config.yaml
n_layer: 13
d_model: 256
n_head: 4
n_kv_head: 1
head_dim: 64
d_mlp: 704
vocab_size: 4096
activation: "swiglu"
norm: "rmsnorm"
norm_place: "pre"
norm_eps: 1e-06
positions: "rope"
rope_base: 14400.0
rope_fraction: 0.25
qk_norm: true
attn_scale: 0.125
bias: "none"
tie_embeddings: false
parallel_block: false
extras: ["capped logits"]
init: "trunc"
init_std_qkv: 0.0209
init_std_o: 0.0209
init_std_up: 0.0209
init_std_down: 0.0
optimizer: "muon_variant"
lr: 0.00957
lr_mult_down: 1.5
beta1: 0.93
lr_head: 0.00652
warmup_steps: 0
schedule: "wsd"
decay_fraction: 0.58
decay_shape: "linear"
final_lr_fraction: 0.0
batch_tokens: [16384, 32768]
seq_len: 512
doc_mask: true
train_tokens: 155000000
steps: 6382
dataset: "wikipedia_en"
Each number is 200 + 30 x the weight over its row's rms, rounded and kept within 0 to 999. Layers, rows and columns count from 0. The size before them is the row's rms in percent of the matrix's.

# layer 2 attention query, 256x256, rms 0.122, rows 0-21,64-85,128-149,192-213, columns 192-255
068,199,163,158,227,198,179,208,243,186,164,210,181,221,172,195,240,250,212,173,204,251,203,213,202,205,218,211,213,222,245,195,210,197,204,191,191,199,199,200,234,198,189,191,248,244,192,217,166,221,197,175,193,212,208,150,192,162,211,199,186,180,230,228,213
065,167,239,154,207,208,196,194,210,172,232,218,228,202,198,136,241,174,153,227,192,205,250,167,191,177,159,200,160,168,255,204,205,229,247,219,147,227,188,168,192,178,204,204,267,214,173,243,162,237,155,218,199,223,212,231,264,223,184,215,190,196,215,242,132
079,208,213,181,259,200,227,262,186,206,192,202,215,166,222,182,278,185,182,202,137,168,183,217,175,182,202,221,229,125,212,270,201,207,184,178,216,239,154,194,206,167,163,216,168,139,203,177,210,196,228,229,186,198,159,218,233,236,237,211,229,219,231,255,170
105,198,249,162,204,264,199,222,259,200,173,185,197,186,229,184,177,209,138,228,200,223,163,248,255,214,207,228,235,219,173,194,216,166,200,202,178,155,206,176,146,171,197,231,154,207,237,206,209,213,208,237,236,211,177,154,169,208,214,210,197,199,184,205,232
124,195,186,221,182,124,147,190,225,200,202,204,189,172,239,241,218,177,248,164,162,195,195,214,174,172,181,191,215,199,208,155,177,173,177,211,232,160,169,195,236,192,117,182,203,172,195,198,214,185,239,193,162,189,183,250,256,201,234,192,197,220,186,206,204
106,178,191,242,205,176,165,235,179,183,292,184,221,197,212,249,257,209,239,182,225,204,184,158,198,218,158,201,235,179,194,182,190,163,239,247,174,232,189,201,266,159,203,213,256,232,162,211,164,189,118,201,139,246,222,205,187,178,223,199,266,208,268,221,192
094,160,193,141,142,212,155,214,252,219,225,219,192,191,165,208,184,166,158,227,203,160,200,163,207,187,192,205,224,201,214,212,202,199,252,185,122,258,226,176,201,195,235,282,248,196,135,213,214,200,239,183,186,171,232,220,158,244,264,182,202,210,152,168,236
103,138,187,207,205,186,253,182,199,210,176,190,220,177,202,167,128,227,206,205,220,191,215,213,193,229,201,216,261,225,192,239,154,249,188,203,201,153,236,207,225,137,202,184,172,163,206,191,219,208,146,227,224,199,142,177,190,219,281,223,192,222,159,168,212
063,209,146,180,194,235,187,196,211,225,209,218,226,227,236,203,161,196,209,161,220,212,225,193,218,259,172,183,243,226,161,196,159,194,200,194,190,171,166,160,211,280,198,232,148,162,251,171,158,193,227,187,218,168,187,197,162,166,200,150,186,189,213,181,205
055,208,190,158,209,184,190,231,262,172,137,185,225,201,190,198,239,229,164,188,247,198,178,219,216,202,171,224,241,201,143,212,218,212,206,164,140,139,196,211,198,163,183,198,213,186,144,214,155,210,216,165,197,216,189,146,175,187,190,175,175,198,218,210,256
063,233,204,145,209,235,186,195,191,171,160,214,204,193,225,202,218,192,153,223,149,157,169,248,176,193,238,215,243,174,168,241,220,183,198,186,173,228,188,149,191,175,193,276,146,195,226,177,209,173,197,217,253,195,182,150,209,205,234,157,179,214,215,244,156
114,187,185,226,219,194,196,198,242,213,188,206,229,161,119,160,186,165,184,162,189,188,197,215,159,191,155,220,157,195,181,150,283,241,194,213,181,216,196,247,239,206,156,172,222,178,206,188,166,213,167,197,175,236,186,227,182,245,197,207,203,220,222,220,198
124,173,227,152,223,233,194,257,157,183,205,209,197,206,202,206,230,218,180,214,230,209,226,214,237,172,246,214,226,191,214,290,155,172,225,200,201,242,230,191,179,212,215,215,265,234,187,205,191,200,182,183,219,225,223,179,165,208,188,195,156,191,222,142,237
104,230,202,200,215,211,201,178,234,205,226,179,160,182,208,199,218,200,189,210,173,249,168,223,238,187,176,236,185,185,184,167,169,223,188,228,262,149,189,235,230,175,153,183,164,191,307,213,184,126,226,200,207,153,192,225,233,243,221,165,144,218,190,225,218
098,228,154,219,228,180,206,170,204,181,195,286,235,249,191,190,217,191,174,208,221,204,236,144,220,181,197,196,202,159,267,117,202,180,212,220,155,199,159,197,220,173,182,198,227,227,176,162,192,219,241,210,199,244,161,271,203,228,212,211,194,205,163,218,178
102,190,199,174,176,194,185,174,175,153,238,218,216,179,148,258,218,177,226,182,215,256,215,258,229,167,232,151,200,183,221,206,211,220,236,195,184,196,190,239,171,230,198,209,167,167,214,231,231,177,191,166,198,147,195,174,176,180,243,140,188,228,175,237,177
090,131,208,246,213,211,224,248,200,194,150,235,215,227,248,305,198,153,185,178,181,155,184,225,262,194,140,212,230,231,216,151,208,243,253,153,208,230,163,156,212,173,213,243,245,164,177,237,184,186,210,174,199,287,162,246,229,195,234,203,153,209,198,251,200
088,159,230,203,203,157,180,213,222,202,215,176,182,188,224,169,160,139,182,219,205,210,162,215,160,185,168,167,259,137,173,170,183,170,157,205,229,192,250,158,224,192,166,190,152,208,188,205,258,193,229,232,185,148,141,275,185,176,247,198,219,210,232,255,278
099,202,183,175,183,261,189,226,217,220,159,219,221,209,198,215,280,186,217,172,176,155,155,137,262,156,181,214,149,196,233,217,171,121,173,186,197,219,221,190,185,216,202,186,207,203,219,217,162,220,158,181,249,157,201,211,212,201,224,213,146,196,227,177,196
104,177,269,181,200,226,174,201,242,212,212,196,219,174,197,171,157,189,173,226,147,202,253,225,238,267,184,232,172,212,214,226,250,204,202,187,174,226,230,190,248,186,229,185,204,202,177,268,133,184,205,165,230,184,254,191,201,229,194,252,130,206,189,170,250
110,233,214,199,219,157,203,202,158,218,210,232,216,207,202,147,213,229,180,223,175,191,203,206,203,205,209,214,136,182,216,210,196,282,176,179,207,241,175,276,185,297,170,185,262,239,193,181,187,180,181,228,183,182,210,173,201,211,151,190,134,211,230,213,165
110,158,242,238,220,165,240,195,203,180,204,193,253,205,195,225,162,224,213,252,178,240,217,246,205,225,210,206,239,204,212,206,201,224,202,199,295,155,198,247,181,143,191,186,204,140,144,171,243,195,198,184,172,187,109,231,224,222,199,189,191,249,190,160,209
088,227,241,195,187,182,188,123,206,172,213,196,163,193,251,208,167,200,122,189,172,201,190,173,226,197,230,138,182,211,183,214,253,241,197,228,241,250,237,201,173,169,181,216,157,230,177,223,175,203,179,183,228,162,221,245,198,140,169,186,258,189,191,214,179
094,178,168,216,222,204,87,189,190,188,160,258,215,187,177,210,214,215,196,193,211,214,230,212,207,185,186,200,173,222,230,204,200,227,226,179,209,197,211,175,158,220,162,288,200,250,212,233,192,198,182,184,175,221,202,182,170,114,217,205,191,273,158,174,157
103,145,174,213,247,210,165,204,122,212,177,185,233,193,208,257,233,210,256,200,201,227,241,240,224,156,204,217,243,176,233,282,186,204,204,178,237,164,138,184,253,159,172,212,226,167,217,211,268,183,242,224,134,226,165,209,231,200,180,192,162,237,224,224,192
079,184,243,197,217,207,193,243,165,162,227,184,162,198,158,207,133,194,227,228,185,229,264,231,191,240,264,168,187,172,211,262,208,183,185,204,194,218,233,230,145,154,150,273,188,238,215,198,202,212,205,164,217,204,196,145,205,159,182,193,180,202,168,154,231
077,182,186,261,239,158,175,219,207,219,248,193,203,201,141,183,198,157,212,186,211,178,267,216,156,270,172,195,211,208,215,144,231,243,187,182,237,169,233,215,232,212,132,202,227,203,211,189,241,192,235,152,148,205,187,210,233,160,227,238,183,208,200,202,184
093,180,215,166,166,184,215,221,165,197,193,225,183,208,204,216,235,156,227,146,150,199,238,148,211,146,254,187,172,216,166,237,209,227,169,230,199,170,205,188,202,191,169,187,158,213,192,239,179,252,193,163,174,223,239,153,212,150,199,172,176,202,205,213,204
104,274,238,171,187,216,221,185,276,225,194,213,212,142,229,146,208,157,179,179,193,208,242,184,203,215,212,187,194,223,228,148,154,178,135,192,133,201,187,215,204,216,165,203,189,177,252,192,175,268,184,176,199,250,220,184,216,176,186,192,236,183,271,231,144
112,210,206,218,218,233,200,158,220,255,202,170,210,153,230,237,276,188,168,86,157,243,216,215,200,224,214,198,186,177,204,225,153,192,175,208,202,169,207,222,208,132,174,228,188,170,186,217,168,205,186,173,179,240,260,192,261,158,185,188,149,197,145,146,261
096,246,242,175,182,197,217,172,216,189,233,189,151,171,284,231,172,205,189,257,173,180,210,230,176,222,225,171,240,207,177,208,224,254,146,221,217,239,204,242,201,167,262,196,204,239,159,211,120,187,230,192,208,189,202,226,179,211,208,199,263,141,230,214,228
087,269,218,183,174,263,193,131,207,189,233,234,155,198,209,163,201,205,175,222,187,176,189,224,188,205,208,184,163,264,202,186,219,297,218,245,206,263,182,209,177,159,236,238,182,209,188,190,173,216,184,177,214,218,232,221,180,162,163,219,254,174,188,209,214
077,212,223,200,245,254,210,153,217,151,183,172,213,196,231,230,220,187,196,179,227,178,147,247,192,226,169,228,184,227,197,262,212,229,206,191,168,258,163,176,172,166,219,295,191,220,190,184,185,209,231,203,194,203,173,207,159,226,204,239,220,178,218,186,181
096,221,217,227,178,197,235,192,235,206,247,183,150,177,198,273,188,226,182,220,220,177,158,172,178,220,184,195,217,186,171,201,195,153,193,206,191,232,225,226,208,224,258,124,166,167,240,206,275,182,187,177,240,203,201,201,185,255,192,185,250,144,227,190,244
074,177,216,163,202,193,230,223,153,187,215,173,223,246,149,140,215,188,222,171,210,237,135,175,178,175,202,205,227,209,193,284,207,146,237,194,173,187,238,183,186,181,247,182,222,251,181,220,233,191,183,166,226,167,210,215,188,172,189,262,144,178,188,183,264
099,191,171,195,229,146,237,208,156,191,166,209,247,257,186,208,210,169,238,154,210,220,247,216,222,201,230,206,237,204,163,223,228,189,186,203,226,166,228,166,222,209,241,170,161,184,196,207,194,251,167,151,267,250,227,248,140,255,191,203,237,187,186,194,226
099,188,176,195,198,202,231,216,160,159,156,212,175,194,173,140,196,201,172,182,165,257,240,192,245,206,184,155,155,222,195,169,142,169,199,195,193,205,204,187,202,174,274,215,192,193,218,228,248,232,185,258,214,194,166,133,177,211,180,193,215,175,179,219,164
099,204,265,187,202,236,202,227,204,195,166,226,166,146,232,166,179,177,206,210,218,173,210,217,160,175,214,246,218,240,167,192,191,244,208,198,203,168,209,223,169,159,157,160,229,151,159,244,157,167,194,197,197,143,205,179,200,160,185,181,245,155,222,251,209
101,190,196,204,246,171,242,249,182,188,233,245,202,176,241,226,223,245,270,213,194,225,181,234,129,180,193,209,233,162,190,211,194,206,158,179,167,182,163,317,183,200,163,224,252,206,220,200,218,178,205,200,210,212,194,194,237,217,241,183,241,137,164,215,189
106,219,230,218,175,159,170,220,218,147,147,209,251,216,197,212,199,219,218,188,225,155,197,223,201,231,210,214,184,233,227,200,220,190,196,164,213,183,159,250,204,215,182,185,215,177,180,194,186,113,197,284,210,202,152,210,211,222,223,222,216,230,197,259,193
106,191,172,216,221,210,156,179,208,203,237,134,203,170,150,174,214,216,171,269,167,215,159,171,238,267,255,171,233,216,202,207,215,172,226,225,187,231,227,204,204,198,220,186,201,178,181,168,211,188,180,214,184,214,221,194,161,158,187,173,223,189,183,163,211
103,209,152,228,224,179,234,188,195,208,130,151,193,273,219,225,169,175,202,169,253,196,150,196,170,171,183,194,171,190,236,197,153,169,231,228,232,196,203,171,193,180,193,194,190,195,207,222,179,196,193,187,196,213,247,207,187,193,245,216,153,232,133,201,233
104,232,211,171,233,163,159,265,234,172,244,222,214,158,143,158,197,209,217,235,166,217,242,246,227,181,226,184,199,235,127,187,239,214,262,173,199,206,208,147,160,184,216,214,204,189,205,210,184,214,203,151,184,211,204,193,183,224,198,203,198,163,174,152,192
105,187,214,205,200,222,234,163,162,116,218,153,246,204,171,219,173,199,210,194,142,242,190,148,213,211,195,150,178,238,169,174,182,191,181,213,207,198,204,284,182,209,227,216,225,188,157,168,208,190,185,186,183,201,235,219,215,197,183,194,277,232,200,166,212
076,164,184,205,175,191,192,160,180,201,203,203,188,215,237,130,166,175,209,206,169,150,191,152,221,246,219,189,181,206,232,151,198,218,204,223,193,248,207,145,159,197,223,210,171,182,224,280,127,221,168,195,199,184,231,233,203,210,218,173,243,163,241,242,174
077,152,192,178,220,150,182,267,193,192,198,209,204,210,179,199,170,201,214,203,126,217,202,235,207,173,172,199,145,156,211,283,222,161,151,161,247,211,199,163,160,221,162,234,120,199,249,234,236,209,223,185,205,213,177,172,206,189,222,196,209,170,181,243,157
104,178,143,194,239,213,134,245,195,189,150,195,184,170,212,223,173,202,168,188,173,225,182,306,226,190,219,190,174,233,193,276,188,164,182,178,247,195,194,220,134,277,178,220,151,184,260,188,227,174,210,220,194,203,199,216,201,141,184,183,250,228,175,219,159
092,274,211,174,208,221,249,225,204,191,206,232,224,214,210,183,224,173,156,209,201,179,206,194,179,226,233,202,206,181,202,238,222,183,192,224,163,229,176,219,179,209,225,151,233,234,185,182,212,194,173,224,215,249,218,182,178,241,186,218,292,162,220,208,171
070,225,180,185,200,186,201,167,207,176,196,152,196,179,220,186,221,207,245,144,207,227,237,223,143,221,228,163,224,195,189,138,188,155,170,188,232,205,212,182,228,147,187,186,209,216,214,153,213,160,247,205,179,217,151,248,219,192,209,199,228,246,191,177,237
096,183,244,249,195,131,214,177,208,209,176,185,239,197,207,143,194,199,227,183,204,127,162,196,193,254,213,133,214,202,172,194,181,217,185,236,198,204,191,250,205,164,223,203,184,200,160,168,208,153,250,181,179,167,230,186,194,245,225,161,204,196,161,197,195
098,157,212,218,193,227,174,209,198,231,158,242,182,187,211,182,227,178,190,174,214,203,174,135,243,199,240,241,242,217,162,149,216,193,194,232,249,251,221,227,253,173,213,206,200,199,172,202,211,212,207,247,197,161,150,182,159,207,181,223,173,184,221,163,210
158,243,156,236,209,197,218,229,243,212,236,193,191,188,187,211,262,222,188,211,158,211,205,207,190,191,224,166,181,218,211,244,219,160,184,201,230,201,188,182,182,222,216,195,191,176,193,183,207,176,166,238,222,224,247,205,196,209,132,241,263,190,210,230,171
082,242,212,172,186,243,245,173,197,210,165,192,190,198,187,205,250,136,201,227,179,209,235,158,279,127,204,228,228,149,228,190,194,216,195,193,210,238,209,177,190,193,204,196,211,195,178,238,197,194,177,199,191,213,188,183,200,235,150,169,172,184,228,140,219
075,239,227,233,177,226,212,148,254,237,201,242,127,226,199,158,235,195,163,203,221,186,155,190,175,205,210,197,197,204,192,144,221,241,221,244,180,228,203,188,223,219,235,222,172,177,200,208,143,222,126,259,208,172,250,233,171,232,149,243,240,198,251,271,206
089,246,188,171,235,215,191,223,219,191,131,227,167,210,254,193,207,177,154,199,177,157,175,216,181,172,219,201,161,216,208,228,219,186,215,216,185,228,204,171,182,239,195,243,154,195,216,198,193,208,181,257,226,175,205,218,166,248,217,253,231,184,214,209,182
105,147,237,196,161,194,188,145,183,205,208,197,196,213,193,230,185,223,229,172,203,177,162,130,199,159,164,207,207,165,167,168,202,177,227,207,192,194,252,183,242,167,184,203,196,184,210,241,235,216,239,183,187,209,178,156,189,244,237,188,153,178,239,187,249
073,204,189,190,202,205,190,252,214,203,167,210,211,184,182,231,237,221,214,202,245,190,165,255,279,185,226,225,209,221,143,274,219,219,205,226,181,222,173,150,236,217,170,217,207,227,205,176,143,229,195,211,226,252,185,245,161,180,238,258,254,251,229,209,163
086,196,131,176,253,206,184,160,170,234,190,135,202,198,245,192,175,212,195,195,220,223,216,225,182,209,189,201,170,184,165,196,190,179,165,133,168,145,173,196,214,234,135,181,181,196,170,135,176,200,228,200,194,241,185,171,188,223,197,229,147,227,161,177,179
098,203,215,215,238,178,220,175,218,196,176,276,238,161,198,196,216,154,217,226,192,141,220,199,194,165,207,260,133,179,179,221,190,173,192,261,173,196,152,241,223,199,158,189,213,184,189,191,178,236,198,199,193,234,209,220,245,218,212,237,269,192,210,249,188
087,216,178,183,214,192,201,196,210,195,221,202,225,248,213,231,212,172,251,165,133,237,204,218,163,179,194,194,180,208,177,218,160,226,201,194,207,194,154,181,178,253,183,207,221,154,137,249,194,219,178,239,201,208,199,231,261,219,245,175,190,208,184,200,194
099,249,161,169,197,157,249,210,231,206,176,194,190,218,160,178,170,168,222,142,182,200,229,226,218,174,235,180,216,205,235,224,172,185,187,253,225,223,199,176,245,210,193,181,169,162,196,202,198,243,217,182,199,187,219,203,137,190,169,256,276,198,224,201,185
089,176,219,240,185,179,188,198,187,230,186,200,227,218,176,206,191,217,204,204,235,159,212,239,211,240,259,210,200,233,150,160,197,191,205,129,183,206,228,256,198,203,214,220,203,193,209,162,200,213,201,206,157,256,232,167,168,189,186,229,251,187,254,237,173
109,160,242,166,208,211,198,132,158,193,186,141,170,242,247,221,209,262,196,218,207,210,174,195,152,231,182,212,217,198,202,189,183,196,211,166,217,148,222,213,222,182,213,180,184,222,179,195,183,247,215,155,196,222,188,212,180,193,166,200,144,199,205,153,215
099,213,154,136,184,196,193,196,254,189,168,190,188,238,201,215,207,198,192,161,187,261,211,178,139,223,179,216,241,231,209,174,225,213,201,165,190,216,218,227,213,201,155,223,174,218,233,161,225,181,203,216,195,175,201,173,149,215,225,198,230,149,213,164,204
094,265,218,242,218,203,210,186,233,162,264,196,245,145,204,190,181,199,126,204,160,223,159,197,186,194,180,233,161,175,192,226,247,185,240,244,176,181,223,241,185,240,207,183,215,178,242,164,200,221,137,210,207,228,214,160,231,230,190,202,239,200,229,210,209
096,167,217,235,168,251,211,223,218,212,224,221,208,249,175,206,219,184,180,186,221,219,141,184,161,183,181,165,181,232,188,215,203,251,258,181,177,184,168,223,170,180,203,167,202,221,217,179,178,150,176,218,196,195,234,146,197,220,180,231,138,171,157,259,205
099,162,218,201,183,170,205,174,182,164,190,202,221,240,172,254,209,244,177,172,186,235,242,177,237,180,193,156,197,223,185,217,220,214,233,163,175,205,196,150,183,198,206,168,190,149,185,210,177,216,170,204,236,223,211,145,202,246,213,207,154,168,186,230,196
122,149,171,168,258,160,183,249,181,196,197,207,237,204,175,204,225,181,205,179,191,216,206,211,173,200,197,239,159,158,194,314,205,173,188,163,192,156,151,142,217,194,159,169,195,165,202,210,259,186,180,194,235,168,198,220,252,230,182,204,154,226,161,222,189
093,183,203,223,187,229,172,243,190,195,181,188,206,194,196,206,177,209,175,229,217,198,206,212,256,122,207,230,219,228,210,130,212,251,185,192,267,216,193,199,222,174,195,220,233,168,183,194,213,210,208,257,192,249,133,233,182,200,180,250,256,275,185,242,221
090,184,205,215,231,208,252,209,152,179,198,171,208,241,191,257,192,241,258,184,216,235,157,185,225,160,222,219,205,229,211,276,184,180,179,222,178,206,156,136,150,215,188,205,176,207,192,238,211,202,175,170,216,186,264,180,177,163,219,254,193,186,186,153,219
097,168,157,284,184,180,215,196,194,209,242,185,173,202,215,260,221,139,222,136,195,189,205,196,184,131,223,202,203,195,198,137,141,173,206,190,247,188,224,180,217,188,157,159,197,194,179,217,238,257,248,200,183,197,220,223,195,206,160,184,198,227,195,196,228
106,133,187,230,215,149,224,204,189,160,180,239,200,195,215,223,170,230,186,167,179,225,151,197,216,187,195,147,165,177,162,208,230,230,207,169,194,207,212,139,179,205,185,204,190,183,199,213,228,231,244,151,195,172,218,175,215,178,220,205,156,164,220,191,179
103,160,178,239,169,225,175,195,251,205,138,207,162,226,216,284,253,181,222,189,225,165,179,142,189,186,143,196,217,233,217,165,226,190,178,178,192,231,231,206,205,200,181,197,213,226,176,195,193,193,207,182,221,184,167,192,198,215,229,210,166,213,166,194,223
116,183,219,197,216,201,236,209,206,155,212,166,225,157,269,230,180,186,194,155,213,207,151,155,173,250,192,147,172,244,169,190,145,150,216,196,201,177,162,213,182,187,212,214,202,231,216,228,192,212,184,194,243,237,239,207,232,176,198,193,142,211,164,156,201
094,249,190,228,178,234,243,195,230,245,165,241,211,204,194,225,193,212,246,203,213,214,221,208,209,214,191,222,223,157,182,185,204,219,153,188,195,220,186,161,184,265,231,186,195,205,187,179,194,236,183,163,202,146,175,214,193,151,167,152,185,187,276,225,183
093,211,202,181,206,212,190,211,207,187,195,201,185,252,156,185,202,291,210,215,239,190,181,211,189,217,226,234,188,162,160,268,225,174,204,154,184,195,145,125,181,209,239,234,153,180,196,223,187,201,189,201,222,201,208,175,199,212,230,215,180,176,228,233,210
084,202,263,138,238,195,177,229,209,176,159,190,211,260,262,253,203,220,192,236,236,214,191,221,203,219,201,204,196,252,201,252,221,190,188,170,221,235,155,206,159,196,227,256,226,228,212,160,192,212,175,233,218,194,159,187,168,237,183,188,201,153,184,212,214
084,198,248,189,206,238,253,170,229,177,195,262,178,175,206,169,180,257,227,215,229,170,228,203,116,195,191,184,177,227,219,201,236,235,211,205,146,167,227,191,156,200,241,175,232,220,196,198,220,211,218,164,207,185,171,201,177,212,249,155,182,198,220,189,198
070,162,213,176,229,209,202,231,168,155,166,208,228,251,160,237,209,249,198,187,264,181,208,220,232,197,200,224,221,195,203,279,155,212,204,211,174,230,172,190,154,188,199,184,213,244,227,201,217,205,199,222,207,189,158,188,178,206,194,194,147,182,220,172,232
085,159,219,166,232,233,182,239,147,180,225,169,222,201,236,240,220,153,143,205,173,157,187,207,240,139,147,164,155,242,193,208,190,186,193,186,150,202,146,214,252,205,192,257,226,210,240,229,164,240,181,162,218,243,177,177,138,137,200,233,194,184,242,222,224
107,189,213,140,203,203,185,174,231,223,202,236,218,219,237,199,173,183,243,202,185,182,204,196,211,180,150,238,175,210,176,199,183,211,209,175,179,241,225,250,212,182,209,163,176,211,233,188,198,264,243,164,223,287,208,235,163,209,175,219,194,202,200,188,147
090,209,179,179,167,196,215,235,191,219,256,195,155,178,146,120,175,212,227,244,168,182,166,243,153,175,218,211,205,222,233,191,158,119,178,201,201,189,197,194,181,279,208,202,158,208,214,210,188,155,176,191,206,208,185,228,218,210,232,193,221,196,209,186,221
100,224,222,242,170,134,224,182,164,178,167,182,203,220,220,226,177,219,163,241,187,230,210,226,193,166,249,206,166,167,255,209,234,217,220,223,239,202,198,241,202,218,215,244,242,156,246,168,224,197,206,166,191,168,231,238,148,207,199,220,232,234,221,216,196
095,177,208,265,238,208,226,197,176,178,186,224,240,171,252,267,171,247,187,186,243,223,165,234,216,215,178,272,211,178,175,190,210,178,193,199,171,179,204,258,205,203,168,185,208,220,210,220,201,183,227,195,184,187,185,202,213,235,208,224,179,207,227,217,202
108,148,212,184,185,204,203,167,200,213,193,253,165,214,234,226,200,182,220,220,232,260,204,175,182,181,225,206,227,272,222,200,170,144,259,180,224,183,173,190,147,223,203,212,215,235,219,239,157,188,231,205,210,203,231,179,196,159,189,190,187,234,156,214,202
109,198,150,179,146,266,222,226,208,207,218,202,185,200,214,242,273,197,182,195,229,154,186,173,210,163,148,205,166,211,180,210,155,209,207,178,193,208,220,174,230,178,230,180,125,174,257,278,206,209,210,210,222,153,206,174,198,204,221,252,199,226,195,211,209
102,244,175,217,153,214,226,189,217,153,204,237,258,208,191,180,224,110,183,237,205,214,223,196,213,194,155,219,155,161,238,207,218,246,223,249,139,222,174,214,159,198,217,186,233,225,225,240,217,172,224,209,242,175,217,183,189,243,145,193,197,191,185,204,199
108,191,183,164,237,208,226,174,160,210,285,149,203,204,233,209,184,239,254,202,221,238,245,202,195,223,201,180,181,178,227,196,130,213,200,215,158,188,209,204,206,173,180,204,239,220,246,124,221,180,156,227,153,204,207,182,208,198,164,145,253,219,228,233,212
# layer 2 attention key, 64x256, rms 0.113, rows 0-20, columns 192-255
083,206,227,168,193,273,168,215,203,234,225,188,217,194,184,190,220,187,214,213,271,209,207,210,189,241,227,176,185,177,153,127,164,215,167,176,231,211,220,263,244,178,182,157,224,223,185,134,190,136,212,188,203,186,187,226,161,192,187,195,153,189,209,105,221
089,184,245,225,215,202,190,150,231,207,188,207,234,196,175,165,207,181,155,225,201,186,218,193,281,206,189,231,245,164,223,144,174,220,230,197,185,205,253,233,231,124,197,185,233,177,220,176,152,195,224,262,190,235,200,213,133,140,188,228,232,190,209,198,207
118,217,220,247,185,220,256,207,216,207,250,214,220,188,159,213,174,159,213,213,237,159,211,216,150,184,248,239,241,232,204,142,195,178,202,177,176,143,179,200,213,172,225,150,205,217,200,159,170,212,184,190,218,216,184,248,171,194,202,200,214,194,253,152,225
117,172,254,163,205,222,171,186,186,165,190,252,220,159,203,206,220,204,207,230,169,195,187,218,198,219,183,227,179,224,215,355,209,178,208,197,216,242,201,206,164,169,240,225,196,246,175,195,165,166,197,225,228,231,190,220,183,218,182,239,203,202,207,183,187
119,233,136,231,171,135,176,190,200,220,233,168,178,218,161,200,179,180,225,167,209,190,215,173,203,201,149,140,172,189,201,80,210,202,173,246,180,211,196,207,232,273,168,167,231,222,177,241,215,173,241,179,173,217,203,199,254,179,199,195,216,178,182,171,227
097,249,202,194,198,205,200,193,212,217,198,227,197,183,173,139,210,135,144,197,189,231,191,194,204,192,206,192,245,200,204,159,153,185,232,255,165,219,200,224,159,173,182,177,223,174,218,241,224,171,159,242,223,170,198,170,185,157,184,191,195,221,182,224,213
099,207,223,150,221,228,239,227,169,166,203,165,207,209,165,168,216,164,195,241,192,230,250,188,199,186,211,173,183,242,197,230,206,236,207,162,206,185,138,104,197,155,192,209,245,212,196,202,201,199,205,227,226,232,255,182,188,200,183,205,185,188,222,209,250
100,211,179,181,211,198,205,189,164,172,170,227,242,212,147,201,198,217,251,225,177,210,246,247,203,234,207,252,210,140,220,205,241,231,214,168,176,183,181,202,196,220,206,173,230,185,179,214,241,185,155,189,171,198,134,208,155,169,246,167,211,156,204,239,212
096,159,209,183,161,175,186,193,181,202,222,218,201,226,179,170,178,211,183,221,217,193,184,149,212,218,156,137,207,206,215,250,188,187,226,215,175,212,260,185,143,147,190,174,189,268,192,205,183,202,157,238,251,178,202,172,174,195,213,246,181,196,186,211,206
115,166,216,179,205,201,185,221,143,176,153,196,205,209,209,191,183,200,209,190,219,227,195,125,201,221,167,169,208,167,189,339,215,194,212,166,191,234,232,171,113,189,229,235,201,225,191,200,228,212,180,173,251,166,200,212,215,233,214,189,204,202,167,217,178
106,178,243,181,235,222,190,199,173,159,139,210,232,176,189,182,199,222,210,224,192,236,169,187,240,212,188,203,177,151,198,338,245,198,218,205,176,250,205,193,167,182,249,228,171,224,204,205,176,223,186,230,228,175,230,190,175,235,186,224,214,200,213,247,194
099,227,193,231,138,180,192,187,236,201,234,196,163,237,216,188,201,156,228,209,212,182,208,153,211,208,195,163,214,217,225,67,140,217,150,228,161,153,211,203,189,215,198,148,216,221,208,209,190,209,236,162,245,218,201,190,230,169,174,199,162,192,177,157,254
146,180,239,178,238,265,197,210,178,174,191,216,211,177,219,174,207,217,188,208,205,218,170,190,212,191,227,220,222,153,196,366,195,222,240,194,181,208,204,206,160,115,237,228,204,208,213,177,187,192,188,211,252,213,222,201,167,233,195,215,190,167,169,234,174
103,204,208,200,207,154,204,191,228,173,185,222,146,198,200,187,203,216,195,231,232,205,165,158,174,215,189,201,202,160,166,218,173,162,189,189,223,247,212,204,158,199,237,194,225,205,196,188,217,170,154,210,214,240,225,176,231,193,175,235,188,168,141,218,189
111,181,205,230,199,154,148,183,198,180,193,156,212,178,171,205,200,195,203,223,187,161,205,239,210,229,229,202,220,199,222,177,221,213,226,261,177,178,230,173,217,242,178,200,220,212,187,233,221,188,216,176,238,144,176,171,223,176,190,228,207,227,267,175,213
100,220,235,204,263,165,210,240,241,176,181,217,244,178,234,254,195,198,170,213,262,139,236,210,244,234,207,170,198,180,227,175,264,233,233,174,206,147,176,191,204,166,197,189,221,198,232,171,147,243,246,215,183,181,173,176,155,177,153,207,188,219,237,191,232
094,194,194,189,133,246,204,235,197,193,181,249,237,162,197,152,202,198,152,215,200,170,119,145,202,175,197,173,165,201,161,194,224,209,191,228,162,183,244,207,208,215,201,181,194,225,160,201,199,187,223,239,161,210,167,174,207,222,210,163,203,168,235,181,210
099,221,214,216,182,161,198,178,220,205,220,279,213,171,146,164,188,122,256,215,207,218,208,154,153,115,242,200,193,202,204,218,187,221,252,162,182,208,193,196,187,252,242,207,215,212,213,162,205,267,235,159,172,163,211,196,192,209,236,176,181,128,235,184,197
093,247,177,177,208,164,205,219,160,178,195,180,210,189,274,200,196,177,201,208,210,159,190,221,194,144,179,267,162,171,215,153,219,230,188,200,182,151,226,199,195,164,191,168,232,160,148,244,145,187,192,239,212,197,169,181,206,188,242,160,152,177,209,197,234
098,232,189,256,225,178,218,212,219,171,243,220,184,247,183,202,171,132,181,209,185,219,220,160,184,209,282,215,193,174,241,187,212,198,200,187,192,227,160,212,211,194,216,228,250,198,169,149,221,213,208,218,226,234,181,222,186,234,163,189,222,221,204,234,188
094,202,165,182,194,240,188,185,221,205,135,258,197,180,226,218,176,244,165,167,180,182,203,180,234,209,217,177,252,186,185,174,196,190,162,220,211,186,179,180,179,222,181,230,232,161,174,160,241,218,181,206,166,191,189,242,182,192,234,208,221,230,252,172,253